Part of a small language model's weights: width 128, 2 heads of 64.
Each number is 500 + 50 x the weight over its row's rms, rounded and kept within 0 to 999. Layers, rows and columns count from 0. Numbers have three digits each. The size before them is the row's rms in percent of the matrix's.

# up: layer 3 MLP up, 512x128, rms 0.178, rows 329-428, columns 64-127
# down: layer 3 MLP down (transposed), 512x128, rms 0.16, rows 329-428, columns 64-127
up329 116:475540480451491469475495469531587541465503493588505458481450503443547525485478526643447490499537463524501565531531512500490482593494497512432453493497546518432453639489529610504568487457407508
down329 104:551509515539562518454524562531502478532566509518590408527538408516486562550558518463555503482404474492396407527478498476535574549507521380432497494483486549428458481562484477479593479499466449
up330 111:501534474462464432536519496434519511462499572441413430466515537438501476535517482554412558554497537561570493435423425568508584530460526523477563474437488483437512547458505538470489581527466429
down330 118:489515504491441519509639529559526497470519554507526502511435482530541555523488524523475539572528487451531547475469435527494580482459494527432536544550498582394483460497495494507453492462399402
up331 101:471510537484444443483432525633452534439385548539480527497581493500536564538462522515465550459498562470525422493423449508541567544520511491452563577546530437439559490517463489420509440521615508
down331 098:535460599558538509505452496464491428576403421423441521564511549510586554499528417403573481493496494545539427482539465499538517469584489486473392412493473480493414588435476440556516510508408521
up332 107:465518511434548468422495492562503590535568601508446542483494417464488484528459392534497545484500474537437534515530496622582564596526449453496525476551534521411470493524454456537610532543471486
down332 104:566504537545523382480518426520492477550530510512620450549402454506571548515507439436450509552475465436521499543467522550518488468453495417453499529361510411516489484501648544573449545488514454
up333 109:567365478494512439563531495552471570506440409476505556525533511468475460531543527494476603477534570476528569404518563594577471527490422478536554513506521567446450471438555482433433487573488568
down333 104:443466547579523493504513526417459499594572511515509425551546552531425571402596467460561480526427578526434544565463382509470494506435592467488458498480576504523515538479480471471447463468534607
up334 100:524501408529530460518513390540489483465400519601445490445537477511509475457460577487488596531460591414508509493477519491502559479460395581451514533418511486466543555401560522546444426503489475
down334 099:471495635462505513494550586469541528461569487512567478525416436582445547431555420534455512545562470469488477551516522462520452459527485513502456535536443472418540415525455421571537536560413508
up335 101:604510505465508528456480521540517503414528501576546563451540438492513483621482497470469515590512464547503494470496479437511476544435602547535510547467508537524386468447541399427558481513558429
down335 100:480489448473583542599472429442528488518538470472499558523515562560525547526581480485433477545520526513491452501478470549446501499566507501507471474476444521380481622460516420498402465487367442
up336 103:479478521448431456530549497462452463511550525521519489550501396535378434518616435529504474504474542481474471547590527503509467454482503482520438564472533588552479406569473500569474518540472523
down336 113:435427467454573490615481503500548492541466378507416469514512580541370478560489508547579500490501395526549469472556572619496466498518476567508526475467492443480493564424523386466461466477585490
up337 105:380495416523500471521522439456435544488440492501419431474448499534481530476539563602452463446533437466429547552501589516485518451489450553524503542585542510541486534500499537500582534499518438
down337 098:552480497503486533516580580544561567520486510485572603432456535462524438564510512568458549534517536510547495545554408424566530519546484576413465535516397427514457544485590467542491478439462678
up338 099:537460516606568515509444481463584441511505484536509487488562574514463452502504531521535579467363517499546553410510488556512521434462449444489504402457473464507461478563505540442411459458437532
down338 096:458494389503459598544475518461560451407461469538516485452551441520542620576445539520572517450442501505617599457426594459525455494477426452462521487559549529529445417522489567571493456516481477
up339 093:541413554491548563461512401539523564462454492415560391528547477511467474449529383465434481463530530547471501540460556512452483572520495483474432518459428558586561527507507489524522418605491502
down339 100:473505509568538454464477483513531525546545540567541473561540526482524455458547522504429583482536510498508566502476590495593479447487529443541455438485480446535500427522539496480574426463570499
up340 105:518497509502490457501427494507399542519459506535528435519584358420522470540380501465456565552541456487446572522547477538494506446565507651483579536466556448467499506579491451449477510498552556
down340 099:558475551521510537460481494430560572433415428498557504430483434518515401347488529480537440534456408509521472497548501506511465403526525577515543487521576576456426535516470535482457526462484568
up341 086:498572575501487509531552450550469548482608635415496505456484476502514533502493453442544500467443475512500467408448518573463422469515408463474539466583538526550591508559541497611488457520553536
down341 097:416480579494563481486517487545478626513524512435586601426483503465569464495443517496450513461465617447464479471543474352535507536431505525523479514533491486431507488514498427543531517568429373
up342 093:463560451453465499488485524567597527501572481478443510491472476447513457485532397506397519525512532506425451535543507587553520550537502455535424481587526500493499458597465538453534408442492527
down342 100:550477610569543463502544416529516527585475469561521487408466443422543507474540479532438621495453559437497521498521509428560479504507499416495527492578487455485462401526508595484540537545427555
up343 116:441490494479518550475586541506519480519383444501467511663459403430569432550502492430507429570492515524435515442493517525445557450610458493437538476486590519544460533449538482376458501535516547
down343 120:515498435565486506478497466420378467439531461490476430550449462557465453429574506476536441510409549515517400515521427462509522451458567446575529561479556511576536446477471429509508613526542562
up344 100:402482502486562457549493505464495433542588491571520566553414459424543489517460540609463562484427561535564484436479397511554564497504413509505536494443564534544485510535463428471419493441382594
down344 097:494512473528612437487467435532472591507550440468528420546410491495470528482445523578544515539497472559523601533484534478602484468466481490528445526444453515497543483496523513546431561519519514
up345 088:574520498454477475459538536565569507562505536547423496464461538524512501515632486422495450442486521516580509539446531510519499434495481526537325531558446484474540452590498574566488435457528520
down345 095:490544531544494494495427463444487539490550507524514461450520511436456480367461491462443567584413566462382517545530513455443446559455540576487525500449486546496445530419452577416503539567463504
up346 091:447470475449421468578521473619456505495537527450484470525498477517493547586452455522461456549353584457410501504498485542478550423454549563525495508497569442433418417528484487507539494531510515
down346 099:518509450538495455583647435572461505445526513446487412483528546490519556512492566459551466536481486514502358529492536443528504434491557501518592475461471455436507459371440505525441587506465494
up347 105:475460480606441463493581398497503384538453506565493475483430601463424557499548513549551466493484499419446507568552437555497554522471464472447455451454567543420560586398465594564422487499450535
down347 107:450496560517464511487491481487511541544481463413507470507554398468491441540520477422438535447554575507582470446573463440523522586504431504494544581503537477483573542456494454541478586510504546
up348 089:563477508448503443480496348520426549548468492524508422514555532454519469538527585551555552411560477406527502458516581382498528484539492466485487441497501464476505467479485556457527533530484389
down348 087:572466417460444590512464493392464446386487505454446535468515349565482453496556506499475519473444476486588454599458500490452448495508573501510502513443495553553545448610468467503439470533521489
up349 109:482559498408426487508525476490525587507484644501473421432480499472535484484542549553457464519549557554523504463404489521512562549491514435504548427452454564420428508503523473585470513585487394
down349 104:423507514462443549370538509523416548500455587457489571451449444435490467507453547502506364468509477522600526510553493470452590436521549464545591442581452567483480536483537467546533483479460405
up350 086:532489515424487501551475480488422623514410445532573613523510515451490561571442467568469534505519493529547528587520391504402529489434594466486442502458536522511451534553528514498527490458467465
down350 095:499506424543560425554425534503444423509567530522473488426531527477405413528504582599449499474477473481463444573521445520554480403418444474475579414452442481453580454583498486500487527523473473
up351 096:401538504548464524520552440438479554599441511550530447507500434430482493548531440454503430499537567487483465481497471623475411466448537577573444530439558533466465484421439501462513486529591515
down351 100:526479528454502387546467560565572535514477528492469567552508539471558501455412547471499518414527418561476603454533469424502454501536477484544460402478480484486490399508565426452431494501454546
up352 108:494510564406402529449524515504458611616483550492526492476497527466526578461444491483528577494528513526502508469577505432456411460502502462508432548530551506440549531382409580509488447418423489
down352 116:535519500464536451494484506421536436486433457483494502448519430459477465528564461475427514608462547523505506498419464502387532549584524523485423501452450418529428436563486389505520610604578517
up353 111:563417603451575571448454564513385558434518532566475524508573482561636534522459480496459533429459479456583458490576471581497478481564495508537524446430487505420432509463412574560488431551469475
down353 119:505491591562513470408538408602507495514510453525423411523479424405566429512446455575543515492511540476437509416523418543489551369496557435536531406517427513450574497533498525472465475406471587
up354 109:510542494530463492593513446608515500615437476488578483451575554507418520577465517518481560464494442479501575509576544555541505558486531519595412495470464485520426598509496540534500457578475485
down354 109:467440481566476500586538519452464576563509481446493547448508566525479466560496567472499555497460445437558571542462493470515515612587501426516519488533455464482476558447508415486468443461502492
up355 102:486482493439549563439465451515499488569422559524406514534520543419503505492500457513480552448504455517556616478552418565524471551511399535589513563488534548536422488478536396524446454382600487
down355 104:421527536458496585519457436496482494565472484416581463552518356565561561493549409488503510508456536471491524565552471421591486469542479425469518465612512481464495486533550499552562508539546435
up356 096:505569510499489555495483490566519500523581547454499553494606520478442518518560507493434430572542581430495518587484373457567515522530398512494494409543506537446545492461572477401487492563507537
down356 094:528463490537454486526457433529503516426422555511474456581458499571502530502441449422503507511538514550534454531506525560346473528419516538465539459573532435505405478505468576421455561522520547
up357 105:464530396504486396568521472521550451561505497555554543478527464605486480470500481454441476499546461447460603451519516528539519418448496479479547442485474527501480559530572535473484448520441507
down357 106:508504554588515512487464493518565524547503480496585458463506469541480525548555585518526554523584628496572403515508512565486535438459495583501545475478474517501622418542528477366476478562480526
up358 093:559600507508487504558584477439491511581511441500538444491572553519522552521458502475603515515576515478510486594468527560468460446410580481468466438548535577434492553492462539493516458446560494
down358 092:482459487492386515559441493501508425525498526421516490626480406532459569542498445585525392525506537417415444464519453525503502499519615481502472551488513508511422454441428468520424503560550443
up359 100:499516572470448406473548397515521499565468526461457397546440458483480467485463573497622501461505476395517449504522473505459530548442456556583502467560525572603570555478531453425520530603467440
down359 100:570553603474500612499527601496596462425505494535511526401514547498468519535464478539477565504512565530554546510518503538468553529543439531475514524469541450541431524558470492464524390555492502
up360 101:534599471461555501562551519538548504497444496516516461504413499480424527516488428447351460428492470525488397446446528387593556448548456493430456473397444509581539586396555498553517523465520541
down360 101:516585474402490542552540484444457537557385514525412478565538528459612508471469439536545519583475521532507598489548501474398482438539472552515573441540503570453547537498424574510480490490501517
up361 104:559561499463420530458460447441463516585523527498528489487466546488477558566510525474459611452455472517578513403521548500509470559498476564493452519552533548350470485471449480415548525466479441
down361 105:511394519490492506602496572440508439525488467454521416547476463599556564433524565525524438432474537491474418431510506543544501464537543529471527434482503500526509403524479492543497509505553451
up362 103:536494571487513416471497560658496507549517501453609490563483500418535486537496506529487496509525412557469573489575598553512586405512438403470496488521496442441411433466595467495444497543425567
down362 103:538536651481591495463497514477545532437602434472505473428650567397494514487429548471552508498505503488443549551471465446587406463489486470517548530495543468544517391462517511554529533510470569
up363 097:547516434499484480574461571524421462473454475589525520417612580472515526438487484521558557522501510509514552476422449563411568501549458502503380509444508508507465420606519519494538480467526469
down363 097:435511535458527614415518513409539487440468502549494594448511483484518517516530484432529519526478471447508482538540424490537538429535487460493571552498502396507459508571497576480547444627483521
up364 095:562510424505508456604379537484485562421450511495511485529457459519561537571556484570513501557454460498507543491504430495486628480493477402516399453508472441524491467536501562503571495469463517
down364 097:434449468525481478493463526435482521460498471529411465539481460466531592586491509538507457550593497492522498533488471488441506477517549479558483491472567596402487503552515509423550511451417491
up365 120:607449411578514548484510456328464485419480521627533429577468550469509591469493425582514488469548526498512620598522515511483516422481542440532440516463533474516504505550552508542506482520469501
down365 120:479493471423446444498564494367433530504507510490478573520445475563508439511484532494537441481534503539505617472481574490453487454529479411511439536491511451507527559548535563537488455504590555
up366 118:602473399481451642518549515603482515540513401455538559513532547505439517489506576410542489488513480527532522531370502461522519521485430495492506486587474477496553567461568536556555510400517495
down366 105:493441475442491577480500548539548464457541469491526492542432448576421507498469438536454511555451476526485566555503412508446517504505475449485516521553493585545502429575527375464443489468517510
up367 095:605449442521524390564425539580447480482559506439469565438481539423530530487449480443484576532431508430471534500476504485509549544546461524456502442368515507499412459553563533436503530517467487
down367 095:546468455555481579501546495490534511485509450463577451483491489561463556427510529495478395381508450593461427586500530550507484517425523417470453497399475564562548475545448415512514514532483504
up368 106:525494497439453492566522445461496560578477464488538512543519508463395574523421437530452506488559477563479602498501366495517552523453510449505492405498581452449372532463519498465426507449455509
down368 107:487464524544491477529477456470558502570507528444599450437478509553482605538492427568501524528604487508477460536529485455500552447493512405471494545566523380493441532546608550421487524562444565
up369 118:464459472538580563575454477432460419484507473478490470507532538445592487432512457525505621483397566414460564478456461523474453479539566417529511494463580581519517416524585498536528426515577490
down369 113:473545518480492547510566431504523473512423455470493458432499423486551477534550578473505482532549446541476626505470454537443490483512444551488544501569550478465527546525496528479497527517512530
up370 086:566400557540531537521550464535488529541496477572522466549451486442576461579468410509445493579453516562506453477444515547537489528564507405513558493490497545512531475480488471533503453406438511
down370 093:554528473515585472594439552485526448433472449597476537524393433521468428464570545526482476527566466473490539419472529421475483459602531466547444468482467464444482487427456522470494519508551474
up371 111:399526588531486515480571480467554566476548421498571553547515505558523467504533461479450464544526418532513429519518487515475480510527528539451389565574490529460456560493501531444496489478464367
down371 110:430511512504475479524490492560479515515586533527514530543562544498470495472562467519555485484570467545546472460582580468550489580556523485512524525553495645553417418464493462531553441485593547
up372 107:513484542607456590540455505457543531458530444476518557491584511547521486551452488473446506513499601578575512527566457525558495600588542518529508477495431517469490408536455441506484408504416514
down372 108:533497627552492498546497500514466525525382529471431417518483525413471481430570485523496481441476509521533456506522493466545515473478489575562592537523561481494493567498395515473495477519457590
up373 095:548521506505471419510468579408573554506450512461536444486514460486470454536564361468552560451524377496487591476546491499551560577516436437505448416512485558475523513487542544470428553472483469
down373 095:543502569555469512488472524529541425473502485534465564642513507457457476445424522544486518538547445512592496576584462436512582503540546556433499450494554447532601505530494446508533536499503542
up374 109:513347531519459522513499366625518513451365508604464509534452500480492536504473495436615544537420413569564468502510502515502490430530467481524517500574492548472425567510499496527501568552485483
down374 097:470588551515500458416511492383495564560397465426467509463514530524514554482443522486526600494534584418509486501531539545513482443421472502463516419534491495598543523498459600491474545527463582
up375 102:419461477515486452488516462468533454558487473488462467538506569506517410446453536549493563461379462509546468441543556571414538432458478415532510492440571526523557564519620548449434478508455580
down375 099:523453469595521444390540579496506542456610565474485495504472424574496459544558494453497504530471561526578441461482455448594427501481574539492440509505466522408437463544484439443484568592520501
up376 099:480482632479521433502451488484551470504496490559543468455463488427521502436410493530528462542556422474458547501610510428522475545487476534464503460532484502518588477495559557480494503563495540
down376 086:578516533524489465504553555462497496547479500498439488476408437511504489516518550502448393522500473595523486470423533468410465408609474508460516420538521495523543489571512462617550494443491551
up377 085:521462492446570447509521548476447437437534404465440453521546587499471489521477434457481429437518578485488415530538564479501526534578554510421531453461471526541529518520512526422558474518501397
down377 089:502537441571513492483473551501565517503536542549464662480490483524371543478578474495624478471509445441538516487430586550475565454439430458496474498515514568516506478577446607540530576541488473
up378 091:464459475495516506521553465500521535543400470540481492529537393541420487441527461523530583486415529549483525493517411460588593460439538540452462550581474487548449528561473488584555532511472473
down378 091:543515492489528534482494538457581464487583533514500532514534520519511546569470607556405516504487493446433636505519403543455469557559441566445551453399529550533561486545503510393538528581504527
up379 091:523460529424496475491565494528465477448511430536489546457426577592560491497528513462485575530413440453540479477469469536467526505427455550492604578532552489449515499537468538428522414540444529
down379 097:552460497423476520572443517626544530459469470472483615532485416502541611501492514558504447559487546478473605477411479546490576599508482492502480393433499440509462511543576410490517550497467496
up380 104:469482430535569454475548525506611471458484393516448491512516501460493549475510436565424553513435500511486477533563512340478443539475530446471497408514510504593543492575449504482489534349469463
down380 100:496552518558470489477518481373500442620508396541445552512491510518497588571452449437444508465425388509442455497544562454529565474469561510630512468559534492528533498499544491488405438433463547
up381 090:473448497568473579491410554534463535505419506521534510548521464458404602501465420536479563459442473496582511528560475533495562474585472523391472529482536577567435505431542481556488504493502484
down381 095:428500516497514486499573512535487561436616458430482421538563493488466427517573488479437483448514543557437474417633536499437443469524476533457566419461538487463463506417542545402439491439634474
up382 108:525543524415410470524490507531500562507567489573539455476597512450440468585470531425504527576515527449569509508540438411408452519436561482477482524460522520490568507525527485503496472581543599
down382 096:490531459437416483532419592522414525433527570507507517515422442628500549551472452503543529505547475503499406496387392492417566472523371498528515522519474478511470486456579532483505409551494442
up383 106:581454526496590525472501575438644537474522444462514497503636434608509491474564409524486443493505587540424465400510522480490582450493532519574540540534473468521469493555494437424550490533448415
down383 104:454473473454451486457546450588552501468520509585485460546455560468529550505590422503553473520476415471492615547401519457532601463447455473528510439531496520558485588543479471513567400506495477
up384 114:494534614480581460574557543484535519492527438495515548494471435471464541493491447577529477559455489556513466520522477401567443522439544497550575532489443533508392460461463455395483458550479518
down384 114:431440568480444458544561495519560525515595486482511546633569444560497537439537487530516465490473443508429587499545478432470474495628501449522429392488468541355392510478498395480488484506472443
up385 086:480473557484546569514549520403444552555422433459556437535434547522478549471551454528563541489461513493512483476499560429551480428513474446475401465565502507525536472556534415486464437527418538
down385 091:482495554532527525581592533459446521567528502617546380549508478440489552498448489553582570512484551507462559547534397549500486429485510533499517600544466410441462567478509500486535551446521503
up386 095:431505454481529506471436469499529486458462514557434543528477477457479497579549486540392469597421476584558532515492440597537560458577523439553523449531521479460506517485473453515467565482536419
down386 092:461524528618535531506558492448556461501462524491553522426480531417445469536436464498387466476465500513513512520520476481414623474559484610550440563534611499504422523569518539448527469552418502
up387 092:553480439485482525497467553557457418460432521423512449481565511451536554531535570442533503458552566489526569510463513620547544567496513463525465526382460508426528478528636546507519495545523411
down387 095:482506446553453458477496522509546374516369564532587486563500456508543503553454429481499538396614503526415545429443413544515559556543460410503531574463414514491386466586493490531530438538440484
up388 102:457494497356490479495455522568438644509508495433520491449466570461479481501432441498372603519517536467564520467458418499518395512567581490504530485515487382493440532508609478515452599547490473
down388 097:467418482499552520509553474496498532466429490468509487538493433490354424463565456496426574490536442497600489504568604462416468540540439461609494520475495384475519491526541460536577577521507460
up389 098:544576467461474513539465495405417475506432542577408485502556489432478442470452501463518507508405489524497519436429557422427464571540477522511439482489595564379493507478519491530451499557450451
down389 096:474566531576440495515510608475471405462635517342563493501439549475417491551428500431534432508535462469598465488532435515491494507551546479477534546521524454562535489510482462479419482561496510
up390 094:580450500536547504499544510507481440500361468454478428440466390577585440510494499524480503463562590500340447416579526546445614542469437540507575473525500510534494477460562528435504555463551464
down390 088:620420482543431480414440480447440451476478432498432480478490494569534556563473494528492488494477549507461484513579510418459488486443437529517531528528625496522541471500551558461538562497610514
up391 098:514519474512541526532543519467542449498494503548431546512521484501548575481529451556456542533357495542474449512514447491485533529509502534528514415568518509469550429435554447542553469436567425
down391 107:520524510483485357465444573489496508497483532513432528459426531424499493488432524410478533458584458472454477503502487394404494517486574517438474592585526426381463430515509511526531527500414476
up392 094:520513562523568532571572495502424544478516526376522456614543487484581482459492471432470502490562494529385530404565566504549487487530626533476397511573476493422481490543520428458499439401503509
down392 088:519567447485549489493503518434581500574422452570484511412514451431458468480535499498553480445430659500444555570535510435503495508512451508584513584429459490508434490447498508467612564537535523
up393 104:443558551525584427572523406464476465551483522472528445357434497513543483529578406461491471559460521545480541440533536589553523566537476517467605482487490511475518512531503442417554545413503424
down393 099:527463481475471487425541540595405517489513492388412526561512463478532475514585540493464480444470488521461509465409488607491509466594419569400527342409524550502462462496466469506597423438490530
up394 095:520442489418550410560552473551565584557517498507473532572432480494496469441555483419510510465422470526460470492580576404574527456585568578559439469515489567521488417593515508493467404475469505
down394 091:509474484441483537503470558379570462557591497558507491460534539429472434509489465489451540529488420538449523514518519580508528473480506509514487529459482348504464517525449510580462571555430543
up395 099:546492509498487500550495480486563601492508481477508531453459486385553546493545506497578461628462535611545531439459571479481509517505621449480454552492569512548561521588586502490528538372474555
down395 105:563499577557525431466526490413401505551548517477448441516523524538550515567447556450551487510482564460525517622522533466498545481493460604543468445467473385460499448487488440462495539455455511
up396 087:493438504527543520526597551474531471474468502432532525478457502508455606512578536426520524481480493597581459492613525543546431566537486453557556434481485490538461546473528561446489439452565581
down396 094:421458596538572453427550479510440572477525500517532436430471435521431505456538541491548498551518519530483473549595521513546525473437472489594512594557539519435543502535432525425420392526563450
up397 073:623606514550464557430474509502566545441453497653539500522439487494500595472503434483527537478571484501506586534516508481510450529520527598586520435440527514399531438510519621462484474449526573
down397 068:412449518543475507521507560533518494542558496415497425485452555390463477514509434528478536474481548334529529512507505491518451533465514521438499534502450462525493571564431469435525534484424491
up398 114:486530510516476522476477477563475536484523402390517464490464465557500511517473421487445492586537485443526565489496466371499559501440492549343451440536523570449476524544551444418419552553397452
down398 114:496456477525542515478548515540422441453515494518488496458398515445494502464465531521472539453487549427478501504460563467493518481546523475394508565533440493527529526489479573430443462541461553
up399 115:459444501525439471570494555458466519527439484466548522498454385468561520469526447524532479546495578514592497537486570473489562471556531536566534479532540514468427368593455518531486499457479546
down399 108:574485475518400484419497519380529531501492423516447558493450482465473536572418448510506526541564565470577507567402472534509409516476419577533465457466549487544473530487542519525552560486513555
up400 099:500527492496408466474399579491483523494530568533485492497555563501433460481376493555452535498466602419470536462512547424533480501527524424509500534523498470462492415440507480493515546513622558
down400 102:494535555560394425418472558459514511412474486504553364515532477502528431559471554462479501549450497427423505567447430496512467521439522419522397574561563589575515422497495458473440460552463542
up401 089:536521409484555605478444504432507561554463469566608435522494481501555526486417445473512501479570465517554478407475434514576532485582569401556527479518420440512532480483432518413489458483527453
down401 093:457464508489512474483565532553478475487489434482450491397447478442459476586528563554439522485449491408523530511578539523502469401531476600461471472457592469416502529552444517455559482536510555
up402 120:647521457499531487504582461518557500462499517517533494391522487638459505498495452484525545473512489548524459429543519472588555454490458528515537440345521511534574521465439479560490537551471515
down402 109:575414465542449509502534466541562555466432503499496571404490468508533491423471552563509380540556554439538400503498483463531518499565410473446413523449495512547571515527482436616427505540462562
up403 113:477370545511475563461509468479585529437413464553532442437502466532512496521397529492557595445507544513499434459549452531504505513423595529513520549419355535491547469600548526565456514487499558
down403 098:474413580433437572531552518467515503394406463451403471514498434518504504533430482503539534552477509488513460403480443541429524470512527541472616509544325481532441574531461549559448588478444513
up404 119:484545449499498410564542488602542492439560493524507413452529516591596567411515456505457550464457468572500463505520429413501523516461537527460478598488500451443475463585479494513568508489534393
down404 111:505487534484379498456534557592407467481467552517584494447381513553543534505484562551516297543495495449469481469471493529433495437449589484493561521582510485561571557508520465523453518491540445
up405 110:535495514462551571437507466552514588507472509445487543464532446370545485416432501541449480519450527493414581420496501556477498506535629495481454537595501398420517544519537533575506461528451472
down405 109:414452527470555553495537519467522509545483420465450502471587497482436411494529568445489405499475379523578485477599571552497463496441509561510551491485536496504550537500518515469507432482452520
up406 108:529511593467462484506455494496568486492420441478517533442475435458504417475567469461571571519537561453524522530461489551550472514571504495479454522447534446497499598471447485476618520605510439
down406 109:506559481430449480530489509447450444468494463514450600446498495535547496521404489509565478479460522413462495508473511520487506448369422495483466507555459388440412632520503558562486500486386467
up407 106:502453508503506497482550521482535476571470501510552505568456440488481477543511494395477459517453392515443534579536489509477554481582553456465559449504444569526469450385595436392489477445415543
down407 096:538543469529454548546464507559474411479584436483448575549438437568456468532516549543606438493393538505574488495549443501523473435457451554537447541535498430480515464482478376533502514575557450
up408 090:454461509478429543431476487410464462499390417491458448532556555490414461479422465488533486512536543530487495534531508542496432577548473576552530479484480502430458540556531522588511483563475484
down408 094:529510557482459577431522554463648560587443504526523469536411484581469550494462540514558488460421618491466468453408470531462536492530445460502557442403523443591473409553480480513505528507512453
up409 101:493519589443463546470517406501512502405507488547471481507451608431528542592504466436397455539556511467463476644520500613510485486503509532521479588486521502437489427491515460506542472572417484
down409 102:526474477393502563462559550526589443483613426496412545536496502496599520485510513568398515510504451506559409549437482471422525448526506599509532462531427457513461498455494483511524423502517474
up410 087:518498444484488449442483443570483461514498497586470491466469532521560509539597476483471465555506592472543505548477424492510479539508521475448526489489496489592415411567553423507575495556513581
down410 097:515407471481487441562432445446508474482535502500434514561520444550579486536415517495548494476507380522551513458602459536472507482509667475521467414431524477481440562497478549401469531557517435
up411 082:559571578514486508520502444469501595480482431406422438465496614523479523431430543462417463540543378538449511597494454547530459517545471510648448518568555560446470533454501549523599465565444461
down411 085:425402528468506505399530531559470449543508547428551495520469475404446509462523517480421527499552484435453610482577444621469481524531569592438498488506484504502534425478454564541560472527546537
up412 105:386467455540517596553573456525558453455414496567545488484493381557471417540592420473507440508425535534480527505432393458466548632532471548503589563549387554529500456532519482510443504539481516
down412 100:492464426580497557371511557457548406474473552507495478441537459548471551612480604476517467512539605479465523531417462584540496546426455470531458560602486499534575507596519504570494474481544515
up413 096:554559439511440505494533413505518530563480475580482537509479479448657430514512537538396542401496560509444423510523397520580483500536605458454583546545530442478533362534524514532491493493487469
down413 099:481562494444547504570548432411516497483438629466444501424510511371506457435532515515610417489521462467529478553510548495463594475431475531487460510483480446540513531493495528507555541561500593
up414 105:462494567486406463484499510455463520517468479575532497549478419583551469548544459493442503488510528536474516464449463361467527519461465498448481597548528423497510515577493443547518534562415470
down414 098:566492579511491414455409491429576446487527502530541495542474443305553543546455592478557464531481558468435545595438463477577502539487516488449536463486481437498577502497512426422523482494396476
up415 101:485492425474562493424570492486467470587510457523557496552477519543490497507531461533474523455382525528502499552576538444456517638547623521457549523409554563491557512495525494384549485536544535
down415 093:490562473584437549458482463452545516573460481456528551472539447557411433428508544532479504464414483445492449478564473562533576508473433619589432627514546530465484381510549419470534507533491548
up416 101:527451507469512534487518406459540478435556497442471478464499544467438528461519471495529557435545464512532464501587451503521511487448491478568440516476489523445519474541457421498560476453414514
down416 099:457612527437468495515429386479520515576480491455497528497495467535520548464510498443530415487471523485495436602613478452575539538488541518506486475575526570415531408462525498558399566484502496
up417 100:492437543567488515495485557562495588448493399505457499465512484530544458453585532490581526488568529455614438443433488461449474521533485559431458513465485612457456558526509525563457430530543481
down417 095:470538575560514475426473556449567487536403587470495545490631496456516559460435470525436591523523536454498572545476474410549557438575463516551457562492479572544490484549488453520541457528470606
up418 101:500541439511525362457464566435486484435570545468428515497459523470362484573547476512490522469579545524528412505572475489499503566525433379528562400496537454492551435530563521473570410490487521
down418 095:543558463477556542536560445422564560500454456548469508445376573461489430499474410494498517529495430532543490483479585523552509466480500464528529438547463474566397539457440557507495435506521514
up419 094:518440587503466543508428506526397515339443492331500499524444524523427514470536528571537546472488587469485518545472462547521520447547458537487476462531516560411482470479416538376480519573555456
down419 092:570485461522535580561476532511536597502575440515473501436537627565582472539568479427495553449544517579494536416435462574547419491490482454544505509388450502501594541473406453492511537510430466
up420 099:488494494403498463477607472503529502472507428511434487459523460579461473566647483490526497545453402471603489451536493513460483454524592522647537480477530560487611522537502458522457415395572440
down420 105:567477545540538511531414513509589555503458558453585504569532474454579565420468448565577479503467558470541418564499450554550495516485585404507524440506460389529470463545545478448443498676460494
up421 115:486444538476505519461535392544488501454457462404505468550529482426477452479398531485635453522572483491463491410528480531578507454611568460564540384490535495516448587483492476500423496524582418
down421 110:525436467629426518544464489458534535548445503423553506493449476481483564584533531549516479542486528455485427517437462403567450545546577370415526595528483524570476454530478570533429515570442507
up422 098:536463544492583502540495521581535565536427481471531504496547572469424534474492531430594446514467506546538582448513571571525459525484455496493443478521488477421471512494573519414489489520525529
down422 097:459466415560513511515495505405448471544445557473451550581538511416494515521527537444531476528470520514557446542474455544462506580545456392419471457603525537464536565394612546552510507518532534
up423 092:496457629474462573531507543484459555480508452423622472600466471432482548479498549460554518513450537500564583558529497535513527471472573501356505464391504490493418440494508399476526477534433542
down423 092:524561453493571519514448373537457457520556534512457500568405514420492565528402574509438485450514424503461468417441554485445517516483521397470511451500553576544413359502589494595509476478475487
up424 111:527567518463542379395578488596550565511629499461534503482524531431501546518476454501445468513602474528462482430491513476538408507468459561524489527464443518417473540497464519441590526462426458
down424 110:412466406463514612567448537554395432453487440584496473510532455570523458432519510580537391459487518427554505493505507466524551561516554530536569570473561576541499470465468530586513405478600522
up425 110:513455538560424611539510427487487513407422479497560537471604489488448444499531494408486571565507538529523558475434469581506548495524501480485549474498438585442522451572477505517560573580491457
down425 116:515568528573465533495488551471474547577436448430579427535472443409556553478509557546486521419431478602466574565492421460518381576543475540442452423532504508462561471454487522484435505438509479
up426 105:566487567456483577503513525408479595540532516528505479493446502539508557446550506489421559404453576472558555477536571483463464484545608491447583475578480540401420405501433518439495441578536509
down426 105:383563486566461504496590433418468492557555529467548438449501571505438519497535524353516551464418540574475462506559481439385450487462559463513438508446516418436498554556518582440491591488386482
up427 102:623530557506573467489443493610532560466516596509496463500485561474457500471473491432533461406570551537450486487469565502582490480603510541470478587544445511501475525463507543396553474514524548
down427 094:381436526492594531522480481519472494513525574558513467443452578528524383509506449476558582463531502523471395560509436504503499475486511565524527553562482508528444525431471519402491583509545472
up428 097:467435517423459476544501500490438502556484496510486546531441512448582479401460507471536470459359441478464552449565523534525475528548493584570436450436475544524410535465530487512490470546424521
down428 091:520493457450446546546536418535488416526463473547467424490505426561521425618613511460455478466526474504615406431533562440563440477606452566527507475439510509435470600542445525438516416543540496